Each number is 200 + 20 x the weight over the matrix's rms, rounded and kept within 0 to 999. Layers, rows and columns count from 0.

# v: layer 6 attention value, 576x576, rms 0.119, rows 315-319, columns 480-575
# o: layer 6 attention output (transposed), 576x576, rms 0.111, rows 315-319, columns 480-575
# q: layer 6 attention query, 576x576, rms 0.112, rows 320-350, columns 480-575
# k: layer 6 attention key, 576x576, rms 0.111, rows 320-350, columns 480-575
v315,208,188,188,196,236,188,198,214,215,207,181,179,205,169,226,178,178,223,191,212,194,189,193,252,178,218,197,229,234,252,161,167,234,206,200,241,190,177,219,228,174,182,156,226,213,190,190,192,205,195,185,211,203,192,199,196,185,191,211,220,217,190,183,201,203,217,211,198,194,233,182,193,199,228,233,181,227,197,186,242,197,185,190,162,230,210,165,174,181,180,166,189,215,199,206,222
o315,210,176,190,230,221,211,204,172,192,213,202,154,222,186,227,194,206,245,197,220,195,180,230,227,212,175,222,226,210,195,187,228,227,216,223,166,214,184,190,203,201,224,186,192,163,204,208,211,171,187,183,204,236,185,203,186,196,199,259,230,206,214,242,191,200,195,232,200,174,206,226,178,205,213,188,186,217,202,197,216,187,184,196,177,211,194,162,210,212,197,179,187,208,195,191,227
v316,215,207,178,194,191,192,217,190,167,184,197,219,200,182,181,212,202,243,192,179,185,186,188,190,229,197,182,191,232,176,200,173,234,186,178,231,198,176,170,200,184,212,195,234,211,209,217,222,212,207,220,179,215,198,242,204,175,188,205,200,217,194,179,177,194,217,194,221,202,212,230,176,193,195,213,224,211,254,218,198,181,207,205,190,198,206,201,209,202,226,189,224,176,255,220,226
o316,198,208,186,202,200,172,169,206,240,233,192,181,207,208,217,209,215,196,185,167,168,231,201,188,185,177,208,206,192,201,230,200,201,221,225,163,197,171,217,207,219,179,189,168,194,198,212,205,192,208,172,221,193,189,192,227,179,182,220,193,197,208,216,177,213,193,217,181,195,200,229,227,186,197,251,162,181,204,177,211,208,219,196,222,181,188,231,198,199,147,194,201,198,203,201,200
v317,239,220,231,198,203,183,224,195,201,162,194,181,174,191,199,229,241,224,209,227,183,248,232,212,212,197,217,210,200,199,204,180,189,185,212,224,197,185,188,203,175,196,200,217,196,212,211,232,155,183,190,189,207,203,198,218,174,204,213,213,207,209,189,232,210,213,219,177,164,177,185,195,202,195,246,214,183,200,209,185,194,224,209,212,239,222,213,178,232,203,196,180,184,213,199,218
o317,211,237,210,207,202,186,210,215,207,193,191,222,229,146,212,163,229,194,209,184,211,192,202,185,180,201,189,180,230,238,183,181,191,227,217,187,196,238,205,175,197,191,177,208,186,194,187,210,196,202,174,217,183,190,201,198,218,209,176,206,193,161,201,161,192,203,182,197,178,207,217,215,204,211,235,214,202,192,216,181,190,181,208,200,204,178,187,197,243,207,201,222,184,224,195,182
v318,158,202,242,200,182,199,210,232,167,203,205,190,212,216,169,228,192,184,209,206,183,234,185,207,181,247,207,173,181,234,200,211,196,194,208,187,208,235,204,202,220,192,214,227,218,179,218,174,170,228,217,217,189,212,222,206,204,201,202,187,182,200,209,222,170,169,220,222,178,184,224,226,184,180,179,201,158,200,199,209,212,192,210,205,238,202,206,196,213,161,189,200,198,194,178,196
o318,210,205,197,226,180,200,194,193,199,178,205,230,234,199,186,199,183,221,177,200,198,170,199,211,231,176,161,200,183,184,188,182,202,235,219,197,191,216,190,176,210,198,207,250,213,193,222,203,195,222,176,204,195,164,210,193,211,208,184,205,216,225,225,195,188,171,188,215,208,222,195,186,208,157,205,192,190,191,200,180,177,236,190,194,221,201,173,221,174,226,179,215,196,207,177,194
v319,237,209,219,196,216,204,193,191,176,167,177,227,229,226,182,239,184,206,185,211,191,180,198,199,189,212,194,177,203,175,203,191,224,149,224,177,166,202,169,187,187,215,177,226,222,174,172,206,209,199,205,232,221,174,225,209,235,198,190,218,229,176,217,210,211,201,197,245,207,223,220,212,178,186,213,200,206,218,219,168,211,225,197,202,179,221,203,226,214,203,172,232,218,179,206,209
o319,206,200,219,209,197,197,216,210,144,188,192,185,192,215,200,239,232,229,173,226,228,157,226,215,161,197,169,203,242,195,219,183,196,207,250,173,153,182,199,198,179,194,204,209,218,213,167,193,177,199,207,214,196,223,162,190,228,238,182,180,209,234,216,182,212,218,188,198,207,191,222,232,203,207,181,191,231,178,200,201,234,201,161,189,192,188,200,216,192,204,195,184,201,208,183,221
q320,210,152,209,170,205,205,184,211,180,215,175,168,196,160,202,207,222,229,231,180,188,200,198,173,230,238,215,192,201,197,191,211,206,188,193,193,177,218,177,212,206,196,197,173,179,209,242,206,207,218,204,198,203,210,195,207,214,233,210,225,198,215,182,221,205,215,190,227,172,191,219,194,207,182,219,170,204,195,177,176,218,261,166,172,164,163,144,226,198,156,192,216,201,207,191,225
k320,217,181,220,213,216,227,197,186,198,219,158,203,214,226,211,199,198,220,205,199,214,187,202,188,201,222,216,226,218,162,194,168,206,191,199,189,199,210,167,174,191,190,204,195,201,186,213,205,217,234,216,191,149,197,226,223,207,200,212,216,211,180,207,203,194,202,197,164,205,215,211,219,196,184,188,183,194,230,194,194,194,218,201,206,193,201,198,212,187,214,240,226,205,201,194,202
q321,244,187,197,214,229,205,192,206,209,229,178,187,215,166,214,208,218,233,220,222,175,209,206,176,181,220,226,213,195,171,168,181,177,217,190,195,181,178,178,188,180,164,181,233,160,201,240,204,209,221,198,188,167,220,205,213,196,234,203,200,202,205,192,204,210,196,173,204,172,208,203,216,210,216,228,213,185,185,186,220,199,223,197,173,173,189,166,205,214,160,200,200,250,222,217,250
k321,206,196,170,172,189,228,191,196,184,197,199,200,171,212,196,208,207,237,150,215,200,220,174,175,187,204,228,218,217,197,200,188,228,167,150,179,203,208,186,182,199,189,197,188,184,186,202,209,200,222,183,224,186,173,173,212,203,194,208,218,183,206,203,209,210,214,194,226,197,181,196,213,174,189,194,192,182,231,214,233,226,216,177,181,190,200,182,222,191,199,225,211,210,157,190,217
q322,223,187,237,207,222,195,188,200,216,202,201,185,218,200,239,212,165,203,187,206,190,183,225,195,223,230,221,213,216,181,174,237,194,208,219,223,225,208,193,215,210,190,184,233,171,192,217,191,189,209,205,187,207,202,213,224,220,202,221,190,198,215,194,217,202,185,196,179,183,162,259,235,175,194,198,196,190,214,193,226,231,256,193,191,207,189,179,197,172,183,258,262,201,197,184,185
k322,222,208,216,196,195,254,210,136,205,200,183,211,210,195,212,194,212,208,196,197,200,187,174,194,184,208,230,195,191,215,174,188,188,202,193,184,214,231,166,192,188,205,212,196,227,173,218,228,232,190,196,200,191,194,252,203,180,203,207,247,196,232,195,241,184,189,192,210,188,213,178,192,226,188,172,158,176,212,214,191,211,213,224,227,153,197,221,199,188,173,208,200,203,210,210,202
q323,190,246,221,196,180,184,189,223,203,184,189,169,237,205,214,200,188,205,195,205,198,163,224,180,240,216,169,170,194,184,225,196,195,194,236,204,207,179,207,191,199,217,213,177,187,185,198,192,246,172,202,197,162,202,195,211,211,188,162,202,196,212,195,193,161,210,188,221,223,218,192,231,223,178,204,173,217,219,200,201,199,220,206,228,192,199,213,173,234,223,183,227,207,147,232,217
k323,191,206,210,200,166,212,191,201,217,218,244,221,230,200,169,226,206,166,166,208,188,210,199,210,187,201,194,200,174,227,241,206,182,210,218,177,171,159,227,195,212,209,200,231,223,225,174,183,188,200,210,183,239,204,206,179,177,225,199,169,209,196,200,224,236,143,200,202,224,215,195,176,195,183,197,204,221,196,184,207,202,180,203,176,214,171,187,186,199,218,182,138,191,198,186,171
q324,197,226,217,207,177,172,186,222,196,205,209,214,212,185,199,191,191,169,187,196,191,221,178,203,210,166,202,208,198,218,218,218,187,218,222,218,229,180,203,213,226,200,206,203,191,231,194,190,191,195,210,206,205,208,211,190,192,187,184,216,193,171,203,203,211,212,198,190,213,209,223,196,204,198,193,209,204,166,191,210,179,170,196,209,205,232,194,190,224,207,223,185,206,206,194,194
k324,174,201,199,209,213,192,182,235,221,185,212,195,173,198,229,197,158,169,235,199,191,184,212,213,195,170,178,200,197,235,203,184,210,214,214,189,184,190,205,202,236,214,193,202,197,203,151,196,203,196,236,196,209,195,188,222,176,178,171,186,217,182,203,226,209,185,218,210,210,231,185,171,198,221,227,211,220,183,194,179,213,190,170,194,234,187,190,200,176,238,178,198,185,214,218,182
q325,182,199,160,176,188,192,203,199,151,183,161,200,203,186,217,201,222,228,208,201,217,193,199,186,177,197,229,178,177,218,192,191,197,179,190,194,211,186,223,180,190,180,169,180,207,224,166,205,205,219,182,251,191,213,228,225,188,220,176,173,188,173,171,231,219,177,220,205,176,215,177,177,173,222,186,197,203,175,206,196,183,176,185,196,184,203,214,229,220,199,170,184,174,222,200,221
k325,229,174,160,186,190,212,214,173,180,183,194,197,214,198,201,225,188,198,199,211,185,193,232,199,203,216,216,211,210,181,209,206,206,184,207,166,207,229,228,204,234,228,217,176,230,234,193,190,172,206,207,215,203,185,222,179,200,151,210,205,193,208,189,210,171,165,188,172,205,185,203,242,216,208,176,238,160,225,211,190,226,220,180,184,217,189,170,234,212,189,205,166,199,229,198,200
q326,170,210,204,201,226,190,223,163,198,215,183,226,211,215,213,211,210,187,202,211,200,216,219,186,194,210,214,209,196,204,203,190,222,210,214,204,175,195,211,182,214,214,195,190,185,211,204,221,209,211,201,230,222,191,189,192,171,214,224,214,203,175,200,197,222,175,185,171,192,172,208,204,200,184,208,191,208,220,194,198,193,242,199,205,180,187,203,217,207,204,211,190,186,228,189,225
k326,229,171,208,224,166,224,181,207,194,185,191,185,178,213,180,180,191,212,184,186,183,244,200,185,173,179,207,211,223,185,212,190,194,196,221,201,191,218,197,200,174,201,206,183,216,223,217,219,187,209,193,222,191,206,216,187,205,203,208,191,187,184,204,215,212,200,202,232,210,221,202,224,170,203,199,221,211,200,219,227,226,208,162,227,192,184,202,206,196,194,162,208,202,186,209,216
q327,224,177,210,186,213,181,193,154,176,206,199,231,209,192,219,192,199,193,189,206,193,247,215,186,186,214,213,169,180,183,189,230,217,194,191,210,212,232,193,187,190,175,210,197,198,211,220,202,203,259,192,179,234,207,221,196,213,217,200,225,212,169,184,211,168,213,207,169,191,185,243,215,206,226,192,232,188,194,202,187,184,193,191,196,184,181,193,194,186,153,209,174,207,194,168,193
k327,209,211,180,185,205,202,200,165,187,197,203,202,214,213,226,231,206,166,182,223,215,189,172,215,219,218,214,209,231,166,183,187,187,175,165,196,211,192,142,197,175,225,212,179,216,193,240,168,187,199,182,210,164,196,208,169,203,226,213,205,200,235,189,193,223,222,188,233,195,209,192,196,184,168,160,165,224,214,188,223,212,226,174,193,197,206,177,201,188,194,179,223,204,161,220,182
q328,208,205,187,211,187,187,188,153,223,161,190,211,203,202,167,244,181,178,224,190,208,186,222,194,209,182,194,215,184,221,202,204,179,216,220,213,202,210,189,192,177,238,187,208,164,187,205,198,185,183,210,190,210,209,199,210,187,203,188,211,204,209,204,237,207,183,209,203,201,168,186,206,218,198,203,192,198,224,183,215,185,205,204,198,207,207,190,176,184,203,212,182,182,184,203,179
k328,188,204,207,184,238,211,214,208,223,212,171,191,211,209,206,224,237,179,175,197,193,191,214,195,220,206,204,200,205,213,179,200,216,211,197,181,194,182,190,182,223,188,177,212,193,216,186,183,201,181,224,186,183,199,211,191,181,202,202,204,182,195,225,164,212,205,185,192,195,203,199,150,185,208,185,183,175,170,171,197,203,192,153,191,212,191,178,194,221,211,223,200,216,212,214,242
q329,210,206,205,188,221,209,192,184,142,219,218,182,182,193,198,218,200,165,180,208,227,196,204,208,172,213,214,195,233,189,223,199,189,205,169,212,175,197,179,185,194,193,214,179,230,203,204,220,182,231,174,206,230,221,197,252,215,178,212,210,194,233,203,221,198,185,221,193,190,190,182,248,170,193,200,160,196,193,201,171,197,184,195,180,187,194,214,190,214,167,180,232,217,228,213,207
k329,225,209,198,195,216,183,190,189,208,214,196,203,224,241,227,195,203,220,190,240,200,196,182,184,204,196,216,234,207,192,216,188,162,189,160,192,239,166,215,202,178,216,227,215,191,178,196,202,254,192,163,187,156,187,175,193,202,200,197,193,209,229,233,200,195,203,191,220,204,213,205,209,208,190,188,214,193,194,198,194,236,195,197,168,199,197,200,198,188,215,166,207,220,191,204,210
q330,166,178,211,195,177,217,202,180,197,174,206,202,194,189,186,206,191,174,184,207,212,224,215,205,203,195,196,209,176,183,206,226,213,201,162,217,211,181,171,193,226,222,183,193,243,222,207,221,202,214,200,169,206,162,199,240,195,212,189,204,200,187,175,178,208,218,190,210,198,225,207,156,200,174,159,189,222,182,146,200,190,191,174,219,211,199,203,201,195,197,216,187,246,179,197,185
k330,203,211,179,219,195,174,196,214,201,233,213,164,221,203,197,161,221,219,194,189,188,204,230,217,187,205,229,225,208,211,185,193,189,181,244,208,198,177,216,180,189,210,238,211,193,203,219,184,187,196,201,219,197,209,187,208,178,185,214,190,212,175,213,240,213,237,200,151,228,187,159,202,184,202,206,201,195,214,198,177,217,208,198,200,164,193,191,217,199,209,184,220,158,181,229,179
q331,208,167,192,173,186,232,212,181,200,178,211,192,181,227,194,205,218,209,160,200,219,191,177,163,217,152,203,220,204,201,214,162,200,200,226,190,207,223,252,218,199,213,165,187,199,250,194,189,185,193,224,209,214,175,186,191,206,221,203,213,188,191,216,204,202,250,205,199,187,218,210,210,219,220,173,201,201,223,138,171,204,209,191,234,178,185,221,200,192,214,181,183,227,198,215,194
k331,218,196,169,207,169,175,219,231,201,195,156,223,166,189,200,207,204,216,222,191,192,178,200,181,207,178,229,182,197,203,221,238,197,204,186,217,199,232,185,176,213,173,210,174,200,205,221,174,210,217,176,199,190,192,212,203,189,188,195,208,202,226,206,197,200,193,170,202,221,193,219,196,194,227,199,191,190,183,233,204,176,182,195,145,233,212,201,233,186,234,206,188,199,205,190,212
q332,195,152,230,189,219,185,196,169,177,184,197,222,167,196,197,183,206,190,183,212,216,224,205,211,167,190,181,209,189,205,202,184,238,187,220,235,269,202,218,219,211,205,172,192,199,214,206,172,221,223,214,216,210,194,264,193,194,171,188,204,192,188,218,201,230,233,198,216,193,196,197,184,165,196,195,187,174,179,207,212,196,241,208,210,209,198,170,203,211,173,189,195,194,198,199,225
k332,185,225,207,202,213,204,191,195,222,168,196,219,183,208,193,191,187,197,198,157,199,198,216,215,183,155,218,202,204,211,206,211,213,197,191,213,192,204,183,179,210,165,201,208,224,207,214,207,191,192,192,231,206,183,214,221,190,190,180,223,202,188,185,194,187,210,195,206,196,205,221,212,199,210,199,211,196,218,203,209,172,196,187,183,181,209,191,205,190,239,205,201,194,187,205,190
q333,198,182,236,234,200,152,176,172,199,197,180,206,222,221,215,225,226,207,219,191,176,216,213,189,173,224,208,206,201,199,175,229,146,211,216,203,131,178,184,173,204,177,208,222,171,197,196,198,187,199,184,188,189,216,227,218,176,203,208,206,224,210,166,184,220,183,191,236,200,179,195,214,207,223,206,200,228,209,165,189,193,199,190,177,224,222,207,184,199,196,231,199,198,214,179,195
k333,222,182,201,191,207,214,200,226,214,206,189,194,197,197,208,203,203,199,214,215,216,210,180,190,227,195,182,226,183,193,212,189,219,171,188,203,222,238,204,208,190,240,203,207,220,194,209,192,235,209,230,181,225,207,195,242,195,204,219,191,199,180,189,207,191,207,218,169,193,233,208,213,212,189,203,164,210,179,222,197,189,203,208,217,208,188,189,212,169,218,190,181,204,156,157,179
q334,221,177,222,187,187,224,203,176,193,176,170,161,187,182,224,160,165,203,202,220,161,196,230,225,222,216,203,214,196,193,186,214,203,228,213,216,189,217,218,203,227,212,193,180,238,218,187,191,218,206,200,190,199,199,240,223,259,211,186,188,218,167,215,189,199,203,240,220,191,240,176,201,169,209,214,173,227,212,175,199,191,190,194,149,170,215,197,251,172,192,206,227,189,187,204,199
k334,203,216,191,210,165,197,199,223,216,211,218,198,212,209,215,194,211,202,219,185,230,216,206,191,184,212,195,208,219,204,181,228,190,189,177,226,193,222,206,204,201,192,200,203,183,199,190,220,202,194,187,190,203,210,200,167,194,207,203,223,168,194,172,218,176,214,176,213,207,183,215,190,226,192,212,196,191,206,215,182,230,206,233,203,195,195,196,195,203,207,189,201,213,222,221,176
q335,212,200,212,197,243,153,206,225,247,193,197,184,205,184,221,206,211,242,211,195,188,184,194,241,205,211,203,214,228,172,206,213,175,216,214,197,175,217,212,216,228,210,206,218,164,177,202,219,220,225,168,178,202,176,208,193,194,188,199,182,210,183,212,207,222,221,182,204,198,206,228,214,187,212,201,199,215,233,192,196,206,195,231,166,229,214,173,185,228,217,209,224,210,197,207,211
k335,201,204,183,198,173,189,197,176,181,224,167,221,166,193,205,220,211,192,159,174,174,195,193,189,239,200,221,203,160,181,188,175,206,208,200,213,170,196,199,192,215,184,189,236,224,205,185,183,200,178,218,164,169,205,180,199,185,236,205,150,183,208,210,221,192,186,192,170,217,174,200,177,216,212,194,182,217,200,199,180,208,177,201,217,193,196,186,182,207,194,174,195,206,207,211,177
q336,180,229,163,202,176,202,196,196,219,199,214,189,225,222,180,200,214,207,159,202,228,214,183,202,208,178,192,216,199,229,203,219,174,189,195,221,225,188,237,186,202,206,208,176,220,191,202,214,194,186,224,208,220,178,214,197,189,173,180,230,218,191,171,206,225,214,193,207,233,204,178,188,186,191,165,248,218,227,207,186,195,182,220,203,210,195,217,198,238,199,215,189,216,190,203,221
k336,211,169,205,185,190,209,198,200,216,219,172,209,194,192,185,206,226,231,200,231,183,207,197,184,188,186,225,211,193,200,178,172,208,195,194,202,222,229,181,203,195,189,198,187,205,211,221,215,172,234,212,197,203,199,215,202,216,196,195,199,206,200,195,182,194,200,189,192,182,207,196,200,188,196,203,169,192,202,191,172,203,211,194,189,192,158,188,207,199,184,199,194,183,213,189,216
q337,201,263,205,208,120,194,200,210,182,189,189,208,256,220,227,170,222,204,194,201,154,121,162,199,208,171,201,211,179,197,225,212,180,210,217,197,188,190,187,192,205,238,206,197,176,203,240,194,178,184,194,190,187,206,244,185,196,203,188,212,207,209,173,249,173,156,187,209,238,214,223,195,185,222,149,216,219,232,181,205,177,218,216,222,200,196,210,169,178,224,195,217,204,176,198,181
k337,228,186,213,208,220,189,199,207,207,237,187,220,186,223,194,219,202,202,208,194,196,187,207,215,181,159,176,223,191,206,207,206,207,199,212,178,186,232,176,207,189,185,186,200,216,193,192,166,194,206,228,190,182,189,179,196,193,231,205,191,213,182,183,220,212,202,215,170,208,218,206,195,200,217,184,183,213,200,196,186,204,220,201,200,207,233,207,216,211,214,223,170,214,227,207,215
q338,208,215,218,195,191,193,187,206,202,220,202,206,227,251,197,197,207,203,186,227,194,172,216,172,189,169,217,228,202,196,213,190,203,218,222,199,202,214,193,242,183,229,210,207,195,205,181,190,183,206,210,202,212,209,209,185,174,223,214,187,206,212,187,184,208,169,229,215,245,187,193,193,192,202,173,226,196,199,199,184,219,195,226,208,207,190,218,181,185,203,201,213,205,178,200,171
k338,200,195,199,225,209,180,224,183,193,189,218,206,211,168,190,196,180,199,200,208,188,210,179,248,202,218,185,200,196,190,194,205,185,181,226,199,228,187,209,168,188,189,192,204,191,231,194,179,182,193,154,207,197,204,219,196,196,195,180,239,201,154,202,176,211,198,182,191,200,191,209,202,190,211,203,237,169,211,190,188,194,215,186,201,247,183,171,184,216,177,194,193,214,218,196,204
q339,173,184,200,188,171,207,215,203,212,180,184,226,192,197,184,200,202,211,239,187,201,227,184,221,193,155,180,200,224,222,209,211,214,193,175,198,176,209,172,208,202,194,202,196,217,206,219,211,174,198,216,202,204,177,162,199,177,206,234,202,201,181,199,182,214,181,199,182,184,179,209,191,191,219,190,168,220,189,196,197,217,186,189,199,224,197,198,216,189,196,183,162,188,179,213,173
k339,214,214,188,206,204,198,207,226,171,199,199,202,187,184,203,187,199,147,225,170,180,201,206,201,215,228,203,172,194,199,163,197,207,194,207,197,228,204,232,231,190,199,214,185,194,197,219,202,215,207,198,202,194,184,199,208,220,196,237,186,191,175,189,196,189,220,196,229,198,202,192,205,217,180,199,205,201,199,203,200,205,210,223,206,212,219,221,173,199,216,193,182,215,196,204,185
q340,225,173,199,197,193,187,229,232,188,231,194,200,168,191,199,211,195,224,196,189,211,221,189,214,168,230,250,206,193,193,188,217,201,174,211,196,192,229,204,187,204,170,214,187,210,210,185,213,214,252,178,223,170,223,175,187,200,225,193,202,191,199,168,228,183,215,206,202,152,215,185,214,229,211,207,218,216,188,189,191,207,191,207,181,196,178,183,217,196,200,153,212,220,169,190,232
k340,194,175,208,203,211,234,187,182,204,179,167,209,216,208,223,208,211,168,183,208,221,168,210,187,198,206,191,198,242,189,208,198,199,170,187,172,236,186,168,191,183,190,209,202,202,212,185,216,254,223,234,189,179,202,176,225,187,207,240,194,210,208,202,189,200,229,185,182,197,194,228,200,210,167,169,191,181,161,199,220,190,221,193,222,183,184,187,214,210,170,208,232,189,188,202,220
q341,207,168,196,197,213,183,198,187,208,209,198,187,203,199,212,211,231,202,206,206,193,213,170,184,219,192,237,201,223,198,195,210,210,205,181,187,223,232,203,203,215,220,196,175,181,181,205,189,196,215,180,207,215,199,180,211,222,208,225,188,232,182,213,200,223,204,217,183,185,200,205,194,183,203,216,155,187,218,210,191,221,231,223,203,167,201,169,215,204,210,211,205,199,206,184,207
k341,186,207,197,219,201,216,209,184,200,238,196,217,194,228,185,186,196,186,199,206,206,193,199,180,205,173,215,198,231,185,199,218,206,182,172,198,163,222,216,203,197,199,209,205,266,161,204,194,194,198,173,208,199,210,229,170,213,168,196,218,207,213,195,198,184,167,154,214,167,180,173,235,192,190,166,201,187,224,209,224,209,179,196,185,206,189,197,210,209,169,190,200,194,223,186,203
q342,190,192,209,209,192,204,160,218,218,214,213,207,206,171,170,192,221,228,230,194,230,178,196,217,183,221,189,212,178,192,245,177,181,226,192,199,182,209,190,189,178,197,174,186,216,200,146,205,174,144,203,209,195,187,219,191,179,187,192,219,196,221,218,190,178,175,214,167,214,197,203,210,205,209,209,200,240,181,216,215,208,209,245,218,196,223,219,215,188,219,246,198,211,220,198,204
k342,183,231,168,186,187,202,224,217,191,232,197,247,213,223,192,202,215,179,242,180,197,202,205,198,204,190,193,191,188,218,227,226,195,201,204,197,195,205,180,203,194,233,183,204,186,197,192,226,195,168,223,191,208,194,197,186,209,190,222,208,202,176,165,195,215,169,196,197,216,184,186,167,212,186,216,240,216,188,198,212,181,205,188,217,207,175,214,182,216,225,190,147,174,192,180,192
q343,197,232,195,195,206,201,216,223,223,210,214,229,206,192,189,230,178,195,184,186,206,164,224,223,204,212,224,190,205,193,212,215,213,198,191,216,194,202,197,226,189,189,210,198,215,188,210,221,199,196,194,164,211,189,179,227,184,179,228,197,197,220,203,181,179,190,189,191,213,178,205,212,169,196,211,188,216,176,186,190,215,213,200,200,188,217,196,199,207,187,204,191,193,175,202,177
k343,170,201,221,214,218,168,191,177,200,200,200,199,224,256,219,233,187,221,174,196,167,192,188,221,186,185,189,187,202,231,210,202,201,220,234,206,216,229,187,200,173,156,206,173,211,194,241,177,232,218,196,184,188,251,221,206,197,174,208,222,190,232,194,216,168,200,216,222,192,185,197,187,216,176,181,183,200,197,201,233,229,233,223,173,163,211,178,211,212,190,195,216,206,215,196,201
q344,227,186,205,184,174,180,204,198,161,216,184,215,209,199,221,202,224,216,211,195,186,202,203,210,208,179,205,193,177,192,216,221,197,216,173,210,207,175,215,181,233,201,209,197,219,214,199,221,231,211,192,196,215,216,204,210,186,202,207,191,207,211,206,174,188,198,203,221,161,193,176,185,202,195,173,226,202,198,208,210,187,213,189,191,184,198,169,212,184,191,198,192,193,172,192,212
k344,184,162,188,184,192,233,170,184,179,220,214,173,201,206,180,226,200,217,182,241,248,203,175,180,198,191,216,197,216,189,184,222,188,168,166,242,197,221,180,201,211,191,224,180,219,171,195,191,184,235,207,221,172,168,199,184,210,217,212,214,192,212,227,207,207,196,174,215,175,196,222,241,182,165,174,192,185,171,218,199,241,237,197,171,195,157,191,220,209,157,182,204,182,184,209,221
q345,224,182,206,181,207,220,228,212,194,214,187,218,180,196,188,200,201,228,202,211,227,205,217,193,200,180,189,207,178,218,195,206,178,192,213,190,224,218,190,214,193,187,203,202,185,167,201,221,180,189,196,183,210,207,192,192,215,186,183,200,188,225,179,215,206,181,198,190,180,189,208,190,167,191,181,214,206,165,173,190,207,197,195,219,198,208,163,210,173,219,205,216,186,178,192,192
k345,171,189,184,209,197,185,204,221,219,181,207,160,203,212,228,248,202,147,228,215,176,183,202,230,218,204,170,227,249,203,205,210,221,231,196,203,234,189,234,190,235,172,176,222,214,234,160,167,199,182,229,205,201,221,185,189,190,198,194,196,210,203,219,206,218,188,229,177,217,210,215,197,204,225,197,199,192,184,195,177,190,188,173,224,212,204,196,190,184,203,173,175,194,179,201,181
q346,209,215,236,211,224,211,200,223,199,220,197,222,212,192,217,192,217,212,166,204,179,186,148,203,211,205,204,205,196,169,183,181,214,200,210,196,202,166,187,201,192,196,186,205,194,202,206,230,205,204,184,193,165,233,203,191,226,213,206,213,186,192,201,207,181,185,181,196,162,202,214,186,188,214,179,254,219,187,213,184,194,203,210,201,212,163,203,211,199,208,178,208,221,211,210,171
k346,204,213,192,207,188,181,172,200,239,206,214,196,219,192,184,231,199,209,227,200,232,203,209,210,222,202,183,216,209,191,183,181,218,207,213,196,205,200,208,193,204,193,216,174,198,185,195,168,194,195,192,195,194,216,172,207,182,173,197,232,182,189,188,201,209,220,205,186,224,210,211,195,207,219,190,192,204,219,188,239,173,213,228,211,219,195,205,233,189,206,197,171,199,205,168,185
q347,212,200,218,204,205,218,191,187,213,185,216,218,212,197,182,234,178,168,212,176,210,183,196,216,197,184,193,210,200,183,221,203,203,183,174,218,233,217,198,213,198,198,185,204,200,181,210,234,212,218,185,167,185,194,204,182,165,213,225,200,230,243,183,203,197,235,182,210,221,195,167,173,237,181,201,195,214,183,188,204,168,197,169,187,195,211,216,221,209,205,159,196,216,198,202,194
k347,204,170,196,189,224,206,201,188,209,180,184,221,181,221,186,208,201,226,237,223,189,221,210,172,228,187,226,212,213,202,177,186,213,187,188,223,192,233,251,189,195,188,200,212,213,168,196,180,204,218,205,231,184,203,234,182,234,183,183,201,140,206,228,164,199,228,157,179,192,208,161,222,205,192,212,152,178,180,188,226,200,203,204,170,188,163,205,198,192,208,196,197,184,205,213,230
q348,176,197,200,211,215,204,174,199,149,186,180,199,171,216,194,196,199,194,211,216,221,203,207,189,198,240,169,200,166,207,193,188,207,220,186,197,169,234,220,203,176,150,160,194,218,215,193,164,171,187,172,224,213,182,222,168,189,205,184,202,198,182,179,212,175,178,174,210,254,232,183,214,215,195,238,217,179,210,201,211,210,204,205,207,215,198,206,229,178,192,194,208,193,203,199,222
k348,169,210,196,205,219,183,185,197,207,177,233,145,203,183,249,164,205,160,220,187,175,198,212,175,203,151,216,177,238,183,244,180,202,230,211,190,241,198,203,224,194,259,199,203,175,248,205,170,208,199,209,224,195,189,150,225,175,199,195,201,220,227,227,237,218,194,176,182,255,167,215,235,165,220,190,220,206,192,196,216,209,199,222,207,199,216,213,163,211,216,242,194,211,217,188,207
q349,223,211,183,167,194,215,205,183,207,200,204,209,155,197,221,196,215,177,201,191,169,200,209,203,205,234,198,154,224,203,201,202,179,204,219,189,203,206,218,192,224,154,211,212,200,197,190,218,209,198,207,252,232,192,216,212,200,187,217,212,189,209,182,241,218,199,216,216,202,217,177,193,171,188,188,172,185,207,203,233,159,205,217,206,195,210,180,220,181,206,179,251,206,189,207,198
k349,234,177,187,241,197,201,179,213,199,235,196,184,233,172,179,185,181,215,205,194,205,202,213,193,228,184,220,197,186,213,212,215,237,203,186,210,193,205,219,212,186,193,201,187,219,211,173,209,202,186,220,195,193,178,172,165,194,212,170,208,197,187,215,179,185,166,161,194,190,191,201,199,216,213,212,208,221,182,173,163,213,206,205,191,196,223,186,210,190,203,193,177,215,186,218,207
q350,203,193,208,182,217,201,243,167,194,203,181,213,177,260,221,200,213,213,182,201,183,192,195,217,196,220,226,162,156,188,195,192,200,226,190,244,225,218,179,202,213,199,208,217,225,199,219,202,220,236,220,188,233,215,196,191,217,197,198,174,200,178,211,198,215,232,192,212,181,189,209,227,172,198,192,195,200,193,211,211,201,212,209,208,198,176,195,209,203,221,195,223,197,198,189,188
k350,233,167,209,222,204,198,174,196,210,196,200,231,198,194,196,202,193,200,167,192,208,247,212,215,196,251,201,222,200,193,171,224,186,222,211,171,193,174,217,218,196,190,190,209,184,211,216,176,183,200,210,179,179,188,182,194,204,214,190,199,168,219,224,232,170,208,186,173,196,206,213,195,178,216,180,196,183,209,169,204,188,194,239,214,187,217,185,168,218,185,208,201,191,173,228,195